Weights of a small GPT-style language model, trained from scratch on English Wikipedia.
Size: 9 layers, 3 heads of 32, 1.94M parameters.
Architecture: LayerNorm before each block, rotary positions, no biases in attention or MLP, untied embeddings, attention and MLP in parallel.
Training: 151M tokens, 4603 steps.
Each number is 128 + 32 x the weight over its row's rms, rounded and kept within 0 to 255. Layers, rows and columns count from 0. Numbers have three digits each. The size before them is the row's rms in percent of the matrix's.

# layer 6 MLP down (transposed), 384x96, rms 0.108, rows 219-359, columns 0-47
103:161145103139106135131141068170130130087172164088114104130154122128088188110132136138084135186169121113102168181096122162140143122032117124137163
076:130145096148104156141122143119109151121156133150145085122139034146105133084141094081143150179124164137167127151107075118108071180101183132160072
094:117114131193077122143135092202114077147116151104101093156180117144125102133155147140162123140118107131146167173121069116127094077102135065144097
105:088076164134095162152140152113072098095152148151109089152201157088121131140106134108078117080080171135141142097104157166163077162107114102087132
095:151151097146073154116093111106125175133108102117143111128138144125176160124080078066151138100104150112180104159137255179154149159110142073111113
106:146109142070151173143115139113145130084056141154166089159044142120130121185108100130130139076093142136127148109088124173175181114117142131125147
082:139086152169149077099117139156138124168152145152147126149086175095138113070203103112096107117130106089114133139179092094090112136119201087155117
090:152121107166117125168118161116085120098084102123161131119056143150146084066096135108113160094145131078080176114184160088168126098094178113168119
114:146069133144114114165045157138162125107099136161125137096135119137161187165141167129163089159102106135116099147070088113097128098155185102166122
095:146060082141088094108127114110123150115158113096144087189216135162100086159090120121162152158136137169095114101143140104098138102162092079142082
101:173127137192124045108101111098151096113131124114126103115126131092073116135139180120138124138156101171105114132173133053190102116157169107107125
117:116098149189130173116127114104124128120136092102079130149136112117148135124136179138173154196123172153151141190096150106096084181182122155118085
103:128131116111141084104137150135114152209094120119113091164141132171115086159099124136092127132167089108141124136059145140104093172106109080159138
108:069153152078181156130129097090155144168102123125079105124143127112156158137186098159111124134159138167161218126149080099157138119122125060136113
094:147167090140079120145070159093134149122152152083121110077119109104103112108160127128094146135138135144161102205116103124161128114111131113148084
109:178146126149173147183197100138084147169081103157164116097115160119068159159060091162150116088136128176142132112106099152147160077136100122136102
085:175148146137128143058089167087112153158148113111135152141126143102127145172199142139121108116153144138153123183138158089095110161098095138113106
103:087086119126159119108161105142144148166148105141085141120169129127147164103099178137135036123147112132142153155184181115091134152090163084163117
098:099192113094124126093120149204137124122106089096125137161103122094092164136144122117118155138168113113133128070136179185134150133163139140183124
114:092144103085117062106145156104165079199195092116139129138142079151156112146122125153124094110141181094061082180160126209159120128124162086105196
109:090141143094132172161145214130113102101107139097150105138089167139135170129171101124154127074153151123101146109142118122106136062188115085133118
096:127105186223146113150131165144138110166113081116159160129091185123096115130149159075193097160101093074102135144135129073171116150106147158100168
106:154148122177126168161156130099098145088126163074064122055107158163119083068147126100156150105115177127126110110124135130105150180155139134133201
092:101168143114138143085123124081156121143137127164102185072158199207136059084108165070094116095148132149124088120103143102166118101147125156200159
096:137157158089105092161185145150127120114073150151117168081122085086172107107107095112132142142170161127127083114100162179152117139110190181124144
085:167090158172119105148122155163100087083137124156063104099064130046173141042121176170142150176138117092123085111147109178135079071175087099093165
100:150098142184125103113127080094108098133158067114178148133186149091131112111089111130096088175123098076123135150128158130044155161113120105113132
096:126146142110100130103152124096135143142084155139104110092138123102149147127097141101126140198140106136155108163095193107100146112128100160160144
108:100148120095133159069128115112111139189151124117099137073113156125092128159171092102119077150123131064156150129130146060097154090140165143142147
094:112111213117145078136132106201093105085114138124142156112075181123159112143107102104177094122182133207125152140124098098131116088164152141141087
104:119113188158146133140099146116105146106164112128113079124119119121138160116185135153144092131114139119124158159091118082119182125168092148128115
108:092125147148106124135086099122143079127069120216147113123159122121152053177097136131094108196111091138158089150151156106126085142147126183120127
115:125175086150107098145163156135123118169136110155138149040094164130086050083094093106114149139102092109160185091154126113104177073133103196190141
103:117066161167111185084105164120142041135129097137089120134094162166122108139098175163152150106133147177131173142159123141145126150107119101166130
123:164186115137099147168120103149089105173111160146109119157205168117092143120048169123145169158098115142156140113116136170108076121114114102165097
100:104150152172141127082111172111074128131125123119116108091135060169115186111113133135128112224115175146131152120153141111154194169116170106110155
112:103136117206091116146152139194162129106156146164146133120135127147102151158097178137146173134109140075110153169107077217090050102129144076072087
106:148155239107095114116167133150116102125050135097085112158140149175130125095110151157142140106166145107054147174079146140116128132160070142095167
103:124119099084086063106122177138151117119155175122079095060110122109138143175154096131124106142128144111147178141147095113050169121111104099096131
097:145099134160067167181157074150138101141071149150133149186015111164127125130126121120102136157154192134123117112081218065125121171126113141146136
097:110146119137194186078104188138107138104119096060114102107161120128097139138205111094083117162095156159142173120151159145123136154091141103131091
095:123045073047064164146149109148137105144156111156108073111156181104111118138114117176085113057105129129164135157134127163095097114137115133150152
100:086104113117097153118201138162130203114090122160156125070130100179112151088098118103130185139120182155110180082098124144132130119153141061163093
089:207077043146120168135130158128106153178139156158149131130089160090098100142098156149098181093105152132143152139152127114034106176125125151092087
096:139147091160141154083115075106117112178071158115142131129134126165148154060123180152095059146143127141146164157130151134116125130120117205082113
118:157088129132120175139081167115119164167099125141161182120122139125096093171092157094115138112066077146176105166181196125057099053067133118141134
096:107174145085078118133121145129122127127128116161105072155121130102168139120165163148171059157106155109132128123102188133088192104151072117104136
111:153126102196191104056173110079157081140127131078135068136150137113100114127104107146145127109101136093217111137115120180121114123097179163087139
094:066183119185114140118159176118187126164149047145097119144099114084125097144088118113140084175120155140086100103167123119109173177106201158109128
093:156153125107146095157149160147103093141128092148127137086165088133147115142155175149133121172152138087130124161102070211099111138180136153080140
107:142129196095180125096120128170092181125177080133092059100134144140103163096154162150101149155147140170179119122138132100114128152153158055135146
104:103121068150150149127175094121070214152103152064145080107140170140093145107154144136189170158122100123200133113073095143184080109131133135124129
118:051146156121098133119152127085202087177156137121179104152197116105081166151135112115151122126114102147079132165162125072120105080134127106084086
111:229148161103113106073173116080135145103147143135080135106178128120158137160148163132117092120110121152133164102165129181116154121140142100162150
094:105055134078116153108126162152091167110115172167104075107144107069142127136112138112119105104065147155132140102073129083107125153144065134134161
090:165104077101096112171191168172156122152130098115134116150194150127113099138155130097127120151078144091111167136105113157155179065134182131119144
112:150109100184115148116098095129144174121115131136106110173130119125142142117088117133207100201134135120163144160113107125131147125090099136120144
105:135116088121033101114118139160134132105124100167149133197132115184112123092097126179092140187142112152128124070121150116123148110163098041116076
121:156054142199133121158098101135134171147138113099132118104122180099100113095148148135167157115101124118119161070124072129104110099150087180147137
124:093119186113144147146183120117149158189067174098133136116131120124082164153162135105099082123094128135113141223107160163155124066122136094093131
092:165107142164099098130126103162150104095191092110156116183177159109125053151147114137115123132128138097150083095114113109087170097135098088162074
119:118202136066201079086102164181130078115103103130137110119115102111133117089073105169084126101149154121089124111142123098170138160145118137109188
098:153140120133109130131110140105080055129129153094135099078092128151157141133144207093150129106167122167063142149061156128084137154118112053072127
100:115161094105085208133110117149166153107160078086115074100162131122105128101134128131132204174129103166101126118158103134160181122063057174153128
099:084146133100140127104126104139069099105064083139142128109142194089080148171096182143065183193082191180167098124105180127167146119168166105145091
112:167144127159071081125172147176107123149107123067134122148135111109196137119122115169118159119129094117086138158131164174128084140113097120158160
103:159130166188145117089100154101117109163106121106127143143106212126102149072111129134094117186146131124076088127144106091165116077101114005069152
092:099145139153154120146136096115153152189155107100081178131141172111094114081174127130117131137083139085096105110137091185161148206095105074155185
102:141142127155166145140130078107136156096168121167113167169154115121154121131104173173101086122093102161066086110131115098217115154123129162123102
121:131139109155165155130167177152178176126130145132152107132105128124080096118144111154104136171068180143132140109158109101031138133159140135114170
098:116156091131156138067187112146137168124140157122107125135078151163136124136112129122071118139097141126155188136117066177118147151116113118095150
096:116146152123173141139149102161187171081139142082154215123092131122048196146085142133160195139080149093114080176130129127100134139147189061074120
096:108097150069148124156222111122139109130085112083112107161126138115151174126185098173142145085076120135139061093144144186146168063076162132129100
099:124180040130136141097081080170169108162112180173056126098064145180139144153148122160141153088129140163154129114187126181149086104080104176145120
094:125145126118064199105160132104064137150153106104162132124184098122124115099125145158179139099153120164133149102130173146150168118118195115157053
118:136120133112142067103100169109139154056128173133164159147115105105155138122101183155158101164130149079131097169109092132105110103135130098135069
091:181092113069166112116145112113155134082143140073165111192087144155153094091068104164124087156139156088108157145106065116164185075074150118145161
086:136074189161085140086159130103148094157130127103157123168114146124148227136161163125175116119118129160174139106099150151125107186116099115107118
117:112144075118125091063179161158137127141151155091124160147182070081177141115139146088093108130116129131153111142130179072120112135136138149179079
095:186124066168136134165175093125109203154065139075108112108204118146100155113116099121090163177146150173095115059080142169147158112082169133123141
096:145154172163163103126178089058120147163205105128126124101109133155141133162150059138149152137147076087104131114114149128114154090101164142113171
090:150095174117179161131071154147105137126134156131147151113086143108159112139082148162121162055129150143026130105099137129160177086124137100167185
104:134158079105102112155129162153063122126148094145133152116145084138159165118097104152113143169110092131114107128186111148173152193153195140111118
092:105142080081166148103101086158114130147163115189129082171116151120107196139169152141117126119125142166109123102061182139107163159062097107130081
114:116128107126194084116131151117118073172136097130164125121117147152142108159125110137166157173096107108097114125074113098122124160160145141095204
093:131103064137147190121113093147125142087126092135158088081097160119080154121133140143127140092098130077123156114109059207076161204153128155069118
083:108103097123149120127111131137127107140131128136177112146084186139114071130137059137152103117180133078123092116142142050128171107108173122176088
125:145198163152078109056170112151123107122164106174107077122151150145110067154181142165128128131204103121188114090102126104106127137167085078073129
108:128169143090069121097127114118120053080097094152085136142150093102113172098193124128183137163133126129123130113139183134195118092159113163086154
095:163118151163096153085145124124135058105131134115181162137098156113077171109111168112131108121168161079142187153108073135173071097111129089133098
108:075105176109104151097164153156087104170101129124125189108183138150174093092115110149081063152133163141135177118170153190132124177124136049143136
099:068118156130079107150129185132131135113100118160159139098171182087177126153143128107113101115186163137126080151081165142183143101174136127119167
109:103110110131115123155168164123175126167061144180108132079164110100080125160184130118085134141138136102170193118118136040202108132152106148086107
093:132172077104146136063124068128133072124161133154169092091158154142145124166146122114069063144122125156072118119186149086133141124124098124126100
117:126147100078157156175146127171143104135211113166181112125157152087141062181108116106108077082157109107118090162149130133164163163151122135119126
104:128103117165160143049085101097156138151140147094159101096115089198177043097115131146132125125106099179139142128137154061151109108134090122177104
088:142147131153132114075153123219173171138110146127145110058106097100094153106120142144096161165157122140118108104148164142069128116129145138085075
082:153117091068173199142118091123157085081139128146173159128180129131123153192150107117104076156125077149119105117087158205090156112106096117153131
105:102135141134172137118105076138076150100087124167096145112142130163167119162087150082121154108181127082115181131103142091148113124129097134106133
099:115106122156116143153178095096105155109154156144081125123136154103195072178093122125090140148055147146135123162155224131140124120139139103166063
095:086092074150117166143136131130111077165158136110117124155147133130133103177159147173106087154158122052143145165109103074143065122147138155125117
101:128172112107125175138096182138138066114107137105198110135051159060193098153163128131124062115143151144129147078147132189122148111128138176173130
083:089131118106042121116109139185168107139115105157109112089224136198097108167151093101133192142127093110076199156197135149124131155148114161148111
102:146188143078171112061116173079074128111142160117152119119121145065134151190166151138138212122093127162115111130204102128141126165129129069175102
088:160167116142160125158134110122079117157151140129153174128092147177128164123200175145118145158146088096091102182096080093128117082109143103096151
106:078078141169077159111122128134124105102145175113125146110103160168163130154139141118150135126151140142151112115116096082135147182157123114158054
102:138172143090079134139208110122118152202117147118061145148145129146120080190157113093183161115190112074113146125078142122164147212157163128084110
099:152118144066097168100087157208154130096118135102132141161126133104115074120095210136174058106167123112143140126107184123079149048126146150121164
111:061138167108164091112097131160140087126077166164146161119195129103117094192140152166138074128145112127098066120150130135085065111122116090096145
106:128114124097132137073123175086158124121083095155146130130129179138074157194107141128124118118137161171133121157186163072095104126116121135113160
092:150137130081091097140129142146158141170176119115075124106125129105156090124160114170160158161096113125120063070064096161137165141118173084146136
108:171172187066119111146136122183131161107154159089123127150128114123070127122133117088119122177178156172155118211095090130105135110125096148142114
092:118152167144135196112123142095102162136107123028105160166212157074140112127074142107145139184169137145058132136115145102082102109092162136120138
105:170136141061104106112148133121177156090140138151137144103129075180124141126133109114117144084104138139199073069147114075142110152129110068122151
088:157127121137161107123127117160139117160091100135122176159151149114125160078122166143116076121108148159059137129132193142139149109078136083085158
095:131136156121121095098113141139122083100115099131121137128117096103120110187099168118131194154167094137162127125182115164120122111083171069092126
096:206185093183104166110147088157094166097098157158149149099155137149143132115112149091077150139122111124151112117122189112114140150152127065133144
087:109175072141144107116124150165166163125143097097136180090123094084162133092095106169084145066122132117182116078147123140181099108106189074128133
085:173207133152125138112165142158127121095109141142175124115096147159081170109078113057144092087130136153114164144108147099121113153154158152182106
116:166058082087154131126101106122143151081069139127134105140151143075090124103109143120129107091108116184192071134146061130123132137132102148144104
092:063113175101103144168157107128100209149112157168137085091113135192126156199161076177112109105112121075091081088108144137155127115171102142114163
112:119105122114154127134151200119118162147077122162111128117154167139074157092028134101125068124120141099185143133158057116135141106184082078094099
116:091079142162051142087159205174138132190123134043074160130117146136102147099162115095096127096139168173152131146189156091112123132092160126106144
100:119131117180152126122165163074128128149140113122095133157114076087151156104088156112131169155108155120130181165200202108141133139115184081174150
095:085114142098142153138136174165154150164121130113141075142045116077104146131136188198141064143161106148150070101096181106162159130169142095137120
104:140132123124109108079164123181115134173163117235158111120119088117113133118088116119177221152099132130154139110124153172091080103150131108119123
101:130129137129151091079127102111112099139141133138143124112130085177154048162163189116084145159141121102138101102142104104153074163161147147113108
086:126138091107145179135119152162056157147124104159210132110135128120122150085180169092160118143119079114164099111074093182149122149127181151113127
089:160170099116101152150129127119101113123101142142134140114105125125145143090091135134092125135097153090161090107151139162105100101145112000157117
096:143153143123044119194096187116146111166129126128163163105139186106157142128096117143161163162100158121071160094088115144113081168164122111137130
109:125077178082135168109117067108175068104099107167127100161132125109143109115146159203086129179165097134121144089073125149149138140143154218129170
088:118190126209109122128140086123112106125145153129137130183098111087151132098179164123124117129157137079112119122188132111067140140139145101116077
101:153140085102158082113123132167176142093202119164104107113111167129145110134129211095120067115098164104096165164144143106128161119155129095106096
098:173152163115102196159147159139175134101103098143137130126142117107150106103138115071150137088146080178077099090124182106076170115162046121135104
099:144106127124113126142173099132141090142106115146163140172051112112152160078135141100155086134188099100157123132186207141131038134136075149147113
096:160091102188181091104110141136142088136108165126089123143148175178139166177144144154162088188131098150167166103072040080063150166087121132121115
104:172095094114179125120131120075114125114097137128174167073082112174130137171143147161139100178122188156121139125098130108124166037123121104149140
102:135127171158142095109133085206167223095100105100041154139110145108110189127064143090135110133081095159110098092135119157112173155139114160103131
098:157165090121138170122105092117139140147131156194127141140194154137104137133149056143097206148129110133098084135091124148102138103195097123042148
098:159181102126130112122110129079123127089150222158113138107145140153078114110137101104113113108119129099096134161127220075149122154138128124142105
080:083174107167129126095160152117137156135201109097183070120133105102184130160135113139164114151138190122112101155117107160097139139061150080127074
# layer 6 MLP up, 384x96, rms 0.112, rows 220-360, columns 0-47
085:139136163150119089118080127105107170126100134101152131221163167148087113170106121136161146105120099078089156112169181134087182116164143120113086
093:176143201117084111151097142165106137098116177104070146136135174169135136109107067124108114115104218139124107172105151143087140150126130117128119
103:046156101180164109141140065092071162137074092155117171123168125113123153162150118149090126108128183135180142079076133152198178106104114128109149
094:102161148105152078139118150151156152130145077118106163109145116152128107154116072123169094083084157132125078129092174132105155092090111218143163
104:137161152087121129093060156092153138093184086094164118128199148158077147157079117155129101147146143114105166134169152105125174083120067164091166
087:108170177099086110211149177127130118109103089122122114122145084183115150147162091148170142100119150125132150088040140165127133118132145196141113
098:074131118106160131117117066068126127117141143148168088165139185109072103139127082126098083085131170172122139155115142135112177123091095102125093
109:170099121111078103089092166131138117116091186193105115172108117112054160102186066135127181076113093103138178092138182127128128165096121158159095
098:146109174012107157137075119171067157117140101146153172142140094079135120153177157177102143098111092131166154108103146110095148163121134213152138
103:130136144115069096094089121118192102150132111182172104178191194122098190112121096131121182143133147108143173144114143080053149083131147144172070
114:157131226114108149219095171081116110108131078112109114117173178176133104102115125124101127152122158167210132118180145119114181123118149122181121
100:099125169096120127211073132120135075107097115069146128134129125071091178100190175165126140119141165164131155106198135117123131070116158171179119
101:097143151120144105186097089128131105084134145122168162149158144081107086120138139136136169121101094162094151130136128115181153116059186142127205
100:167093208067069092087104150173164109095118081123138081153168143163097077179152081213101142092078152129148162156154136132089138184116107150145124
110:039122149118124121153104097061149091102105050109080126133142077141077079180198091164092111128181132148176130127109140117159149138158141168121181
099:122165160129111071171152075144103088079086113139094109115179134092075128133107131100129113103140095100115116135182170160133154133123151149102169
106:102097118090074049106108101127114103100137194181137153144157089135115115123116124080143103095163158123153155211110137124137110135085162097151119
096:145096156142031077171094142151101113139121171127111104178120079108140126126116164171084145101153166096183132119090193063123137118087168130142119
107:105149114112144077095138160091043100108148106163163119146210140136103224184142124140092084126154155149113105139110153092140173130093148113153139
101:110117120146130108123135133125107117085141149115115182152118181097112098095186124128174195135098138093131166066087154167075132134059149137177118
101:149084154145092117132074087158141127163133129162090176138187162104103118124103083138168150129091146135108127121051174130158178117056150105138134
105:061131153118127156134132096148127182100110141202079130191163122157047114119163151162120178105107131100162126139089191168073153133092096130127159
090:151118155121076070108132170096122139098170152130183132127134124134094140106115083136108121141090103124185146185118142141086149128127076144145077
097:073133125158132111105104083107103121108132184093164121146132104096087125104150087153136058107109157169123154142148126125113183098068110159135132
092:052133128152158088113127129129100178147119103133124119165162096155116142129136088156163154129130147234087182081078098056157171171073114112113110
101:099130173104129169086098119096138139116169048087103102131142116155136145075127056108117098073115199103136094141084123149141187129084148133096164
099:072154128112120108153082142087134104125114168134150126121165211098168155075148108196064097174065181128158126121151156084155147142123140200156149
104:176171116110127116130098128068119136118104109131101139155149103127088127112158127156090180148125164151129123114164202097128116036040080112125146
097:093158106088184155147125115150170112168145065126158163125134142160044159137184144083182128108119152094130109125116155114131136164095087162100093
096:109129155070171089129118149167125137121155063087087147158154159092135105163136151171171119093174107143111214109080168098108138100129154122156054
104:079124154139087120193103090080109056099111114096147104123152150080082184142143082160106147126147187161158117083163141152153150094093071174139049
111:140143191160120055120114118089149104093130141125132103120186071111163132121141182108124143152080175083127171198128162142161176139089153163150090
104:113106162069081125180141126118152120114122120130082103125136111058143168146119154162174152138130104192130193148115144132160138134103137172139211
111:128122173092106158101089117135075145125130115111070175173163077135092142119188155159161166117084147145136145128113158131087130188104180134098128
095:135103167107100099203131071095090127095194123100135141162081118123148124065146097134128118103061142151115126197129143091139139099087155137142147
111:101153145108156137130116116150122160150082063171163141180148130117030164094147123118139130094095162124161099097135145142117185162123164172112100
099:110177094132105167108080139141174085100139076092211144150154093110085096146146129075092111105097095091072118130105169097144148087138134153153118
108:109079199123140142125107109111107151118121154144078186178153101086124103044137166136134129164097147173112192120176139144067146175153146131172108
096:128161129086167101111144131136110119051150072106118121124180135116092141184124175097160136107118101128175196143116105159103155105063145158102103
097:099145172124158093192134176083128137147103132150073103136165096067100128173120094116166120135105119098105146101076137063135161069094097158107119
102:076150188153164117121141179096107149090148180110148129143152086140108176124142102078192150098147127166133163153127111092089166114129162179120083
091:076163187061102070095097162108128108133124107140150064200127094176099136078148105124090164089107129102122162149086140144116156147071143089095144
094:066159166107127134097120179104086096093110144117085163171159079128132156113111089110154160110125141094114153144145131125107133183160141129071088
093:144126116103092118181107140142142154051168114107146102106130156101119133165108151094141193042151109150132194087168119115142170110119056132110141
113:116120159119134138148115149106133126119107108171152146213160110119095093116099126153086136130084098135211127111136127142050198148125089145125070
094:108084150103131148150119113138126172102093178111120088148141172135066077087126136122139201055114099120102173102140125133108125096095114118169179
110:105117110099183090134114151110130133034117119155153111192162161173105088113179092090147112091121135137105183152109140120117170112102151154168053
094:106155163128116124162112056107055059096105151119104137141131111148082139085151143161110114080070128107131101166184149166127101150098099137152148
100:098156097131153111137093134114106155123117171200145155115149117178057109119143127215112105038130114105112203203085129094106174134106159153196131
109:118164178112108072057096128138170158126153169163106117105119151117121125131152084173086102108108179174119158123085148093146101141107085153174110
099:075184167143178097099104156099158133133169148179126116160148140115144136139163146129147102119104167156113125155100166157102194082140096151116148
113:028106190172144119141116089134139102143160106107128140190170133127112120158177128108075127116122125099135202145161180121138142149121088120132121
106:125104123116152128169119098081130114049087123125119106144130131118118148172193178144081118061129109117136159093149163173117157097058091131122168
101:109092162096099134199162106118079128028139112119108163163168124116146065125153181149099116102113132154174207093120125121149121120102091179111125
101:082127156080155131139158125126137109109167073079149162133139164138055139143177171149069140159159094169123112105141150127096074151134164143136130
104:078117196140092120127053152080114197142131142156100127168134159112135135096199146128127128063142168134141135081135205085075129135130149151117126
106:121143164123090068102124146120067089128072094107173115136145131148112147143113171099142194108175189164107141155107171116118155152095106110086151
109:087131132103172081133110127109151111082137097132140160137165156105118108116157179137146157039120138129123144113113164138154151110115133120181146
113:102186182068077128141092178129146127120138136128133126170142176139135171138159105125070158070160140154201102114140184116104105150138080149134096
094:122125086080118108134111175106117184141092124131158183118133130125085192094136137074086143141144099125173167121131129141142115146123144118099126
104:119157131098143091112090094075107134116074108153114159158155086103111139160153124160086122114109190169135146170131110129144148143119120148124171
106:114103141129106144149082137127139162128102077152147126179201153070125131188096087158137149125101116112122191129208113102121200111111152121178158
102:132185149157107130143122163156127124094127039208100094150154093155110138160187135115135154122137172111126136158131143090125156094120119144118149
102:117110125131110163174154079119116097080165084089133149137119089113126134103152099118145114085149062140113183112137110120166135119126104195091153
105:051148166174134131117150128119148151127144116097153085216167078099090161159111068225114093112131104175132190182128152140094124087119111140115149
100:132166133113100111180112141070105104087125045146145105113178101154111162157162137154124122094100178116126178124144143170086142094128164088165123
094:110122186132089096161173126190137154140094139138140106144138147090152140142097094178081197146129145151142153127142170102133168102110110118151130
108:130149147180086161142054107089144119142154117126136131176194152164125114089152102132147120173061174192128133130170124127075173150055097171122109
114:042112158129179129157107136105156149063143167169109117138117098089101111136117138103101172111106126139199229120139133115117144112132145139110172
096:125189131120151080108162096054179120151132153157143107098139124090115105129111174173150170153102086145160159089129124092105155113155106159161078
097:156160123161103069125112084092137118103195133147119152115221147143063112118121187097071099167110131080131179127126133155052155193133116150131126
101:091106175149108132126146142105089158105133106142155131162179088161113103112151098171045155074090129148098143188125123123122100091068095127076094
102:026116101101140096104079144140137136122169158138139136129127082136163107093103148132182124138143150107093145137133153117124164105110166146080135
089:136102108129165064141094136130153097093043149162150117124115147156164135154158122146141064115125131126111143167136148100134115113129090136110145
112:104141180070097108123091174135088109080180081126080147168148127166085149125102160101130164129179126115161175146123154118178125082138139106211090
097:087174135145089092160130113131123106102136109130094157117187074121153090124191189107092136103131123119134122135161184103089114116164131132133015
097:106136132113121127172115147152123128115109200147133136118152106152136136147109101127084170109125082107126154119181132079126156063116171113102111
112:087130168114116108101101109106168170066139105151147124122198118112094091105177062211114115103092158140153149107164188151090143124093083126132149
095:138141101130125074134112098101134095131146122167129191089146140190124110127146120101098172104111090104165101159090196076095183045079129180158153
096:122161164084089163148084160134126111087097226088109107196154081070110124107158133153117108120123143176126123122193147137144107167140108130137067
094:160133165098143082175112135101140100117132141111077113197134149126054111154170099163156187128092101139165162100088153118159098150078130144075123
088:105094114159165113123101142103183153150130105123065130160147175093114103059134144136141133099158146095116144101131149069100136074121085128128128
099:170136141141146084116125086089087138120092152189110147162167142056060087106143156142086149152140203141164087132140154130146137112128091198177120
112:113146137121127090159141092124091118110195086128197191118162135165099098163170110148111146103108099141139165182054168111118111135074101160127142
092:093150184103120068112151117099126027077097180193109158149156102089103115134160118105114136074098122142105099139131176141086119089162148141151116
096:189117186099079056109152118085095115100090134153131178104180096158161163162137183139058139127074140162152155178117146166075116164134083159087215
110:141120140122094111133083104117071097121105144086138176130121091118117117128137134118152157141153166122148203127139146135073105148140112095147111
103:127147157179097119124108152100153116118087147209119132148142092070112149138201104139169207096093202110147151084146161106118141122104103169116105
094:184158120044110068103079087116120125100172138082090132101186186142099137089166080162124158108102159140117108171094156091135147104149133140109122
103:117093133151096118139100108093172098130133085198125137106152148142114085160208142165138096098086181117182158125136216118118172107108087153181143
099:123119164068115084171135125101111163100111155140147122158202110099093086123134121113158097071114111171158184200108178160167125105094109137131070
102:165098137170114116106092122169158103111129142125169142156146093089082078128176137149090142109089137068133169106158194145139161143051125102170088
095:090144120147129123172120175128093129144133099107087136111114086117154149111138129163151120106189123133198164121114123062147148099155160116084124
108:095143149111095122151107112157050142084152121090116142165115148085063120100134117082094140125114165088124109084169162168134157159086161184082092
102:088118133158144179075095087069119126123165125086150158172141126145125198092132082117107142093152177157158103147125122129082144139115118125101175
102:104181110134122108208139083104150108135129098120109137153142138136153152161169098097162102101091128110191122132124121148128162135045107156127163
090:102143112122077104121117177119136127118135073124166163149170093161110130155170106155137124109168112116139160147086148076104121137158126101133109
101:120183153115095139093095140153134114153115149195096138172092031116129127170097190136084136109061128135115108134108143087089121090071124181126140
099:073108119154166134106121046091108199115137131192133125137177125137161103164130128143103128161111163103173182090145178122149142110082144086171077
094:142165141077072082071096078104120130090103111078134116171140115077107219146149068150125140074064134112127137160118163149117128109119188119181134
096:094143134124093099118077164141126107128119105145115148198124146054138087159130144108149150101156167141181156173092138116120170101088174150071176
087:133133173118188121137152125075065103077113121108192145146094079144163151073126204096138090117181192172163105083069107090131117118106137133078081
106:149120187115088026147113103158085093054188105080134169133128160149119174124123055084105139119131162110164117145092135130096113086130144181152136
093:143154200153128164134125132066077132084138116146089190122132154119079064089076101112149156131087191159170169130083142135114166166142109196124136
102:147126121153156103136118094114120120108183101156111137189103118079072051135186153155125121091105114105181114132123151104111205140118135115147084
105:129162176137059154145122091103108129150071171176102119155195098120149134150119098123138116114120098107082112104105172117102177211088146137086131
097:129136214162086124137064108105208169114090107130107151117127105092087157149169101126129135154136143069123122144074108125149149087120160192170158
107:110149111134148101065097151093125142069173124104084086167159093147106155144157152107145100099146138133121142113176113093119166122096099130186139
100:075148172175106160092102184097166106138151135130126138219168143092154135124131107172116116131124159114130154166133160133067117128154072121122144
095:049110117155137137116084128102086188048110121131097134134127108151150106132153120105140089127160166154165143163158113083081187093083194144119092
107:113176132174143109166072108076143139136124094154180123142182115124128153131131176112097184164093146141135188163094186105099180089087138147085153
094:150111095089154072178126067136111058064163121162144085113083038128100168116132139116067154136137112140185141132143126108152145109148124191146138
105:088144125104183140146125162110083150122059144102096163151185137170073124171186126118104110070127172121130145139127151147148173161103178107144165
092:117075169119087048107144153130131150122117134146097157129140091117091099089112116082190174143159144093135164165048154107120132122151128096100137
103:119124149081043098152106050117122195085141142142151129166160086136142178111163085144096127094128095174157125173111142133099100135115178165100098
102:120123195152143112093102096103122086144146180073124133173102100142117067057145126148150156088109165128120131181054194131134173143063143102158128
094:083130222154134042124128170124166110137147108111089101144163124105057145139149152149104140094143129160105119117125153084117130151141106125143111
091:110086128118122151163117140065086084098159118098070080181172109126163083133149140154117097148131119111178117136120112095087149165132127159112176
118:147127232152114157117134095093150150106139154158164117106135118137158111114143194101129202160106160176153195145151139093147140150133071115146114
099:109138116186182080098131100145101092085123073128082128136144106092117109096136182084100116146168176188170151169088147082117131164097111228157149
106:149127147124115158127131147135104149167115067174083169176128152105067146108155131099159154094121170107159103190118128071079174156156139172123115
108:102174123149101096141080121152115101128171114122139157157140122175167170162093114124142139099138180158186127147101155099129106098133096186181159
105:077135158042160084099167181087170189089184108130086124119151088142134092168131124082164125094155154089114131082085165087108149135134142185099130
095:074149121059139108158126096049119115134156155091155136113113152088087135188182162141150144179038142133101137123151154058130150125104076139129160
098:096149191123155027171136166149091150094147091147162117111155113144141172139134128133111212070128157103171096138087136097131133136100114140088098
099:089135157124114121111117099093143111102110117128155166139125135128142082132142095199099130143084112113121145133154180079133181090118114155123146
094:099123124078101103168094032114119186142130108115109148130107157099100069134141161108152136045115165134105137143110083123143203155140187147085159
093:130135157171098101145102104081090104125098113102156079185192151185127095147172105141118108093147156137142167187075150097110154160167122105106094
095:112084060093155103102113031114169128152135135131124135168137132132074145155185083132063145059101145173114123176140128120173168154100143121159116
103:092091158127100121161143168136131136110156115162102141097135170133150092084137216118145125134074144128140159109068203142162142126101113117124146
096:136076162089104125147120095150122130114135065087111101121147135142132047129160133130167108104116103208126174107100143098120172148103115137143187
099:123141133107170109168110097066129103119122176110178153162124147074111145096144119054107116132138176130109190124073160117173094104112157151154175
100:123137153156142112143101166119128130115179159186100103186149136140079106082181165164121110152077144146139163105149139173154103125097128125113095
094:111106142147157191129085176074161163089196100095127124076141109155089146111179116154112153086116111122193180099064125045142211133137139157124154
103:126091151112097139156139128175173166097104143118113068137147068082140141068135141112119190070113165156186124099171177116161107076108104141112137
097:095124121106095056110161144057137123142144162134093143129178134109114140123186170139160118136104197107127159085137132123128124110058183133155069
104:124161105161124113084131108133109182150113113149124139135170116136137127117191109112112128131173149110124143139054166097049176156108104170137126
100:096117127139181135086134082094157153136141134179116100132149103141159107170171149204136138068131093142130118171118150115133125109076087170165167
097:159149120066122054122115141190175106122154152116139162115136146093111180122122186120132121079121177098175203115147111126130124099136143151145080
083:171093141100135119193144086162111121067086120123044136123138144180127067084154141152118117109108076133156168105118162095132135105148121191122157
110:110114172113125132102116173133098109142094148157114089219133152142127128085170101106107165122136143137127178131142106130079171075081137106099135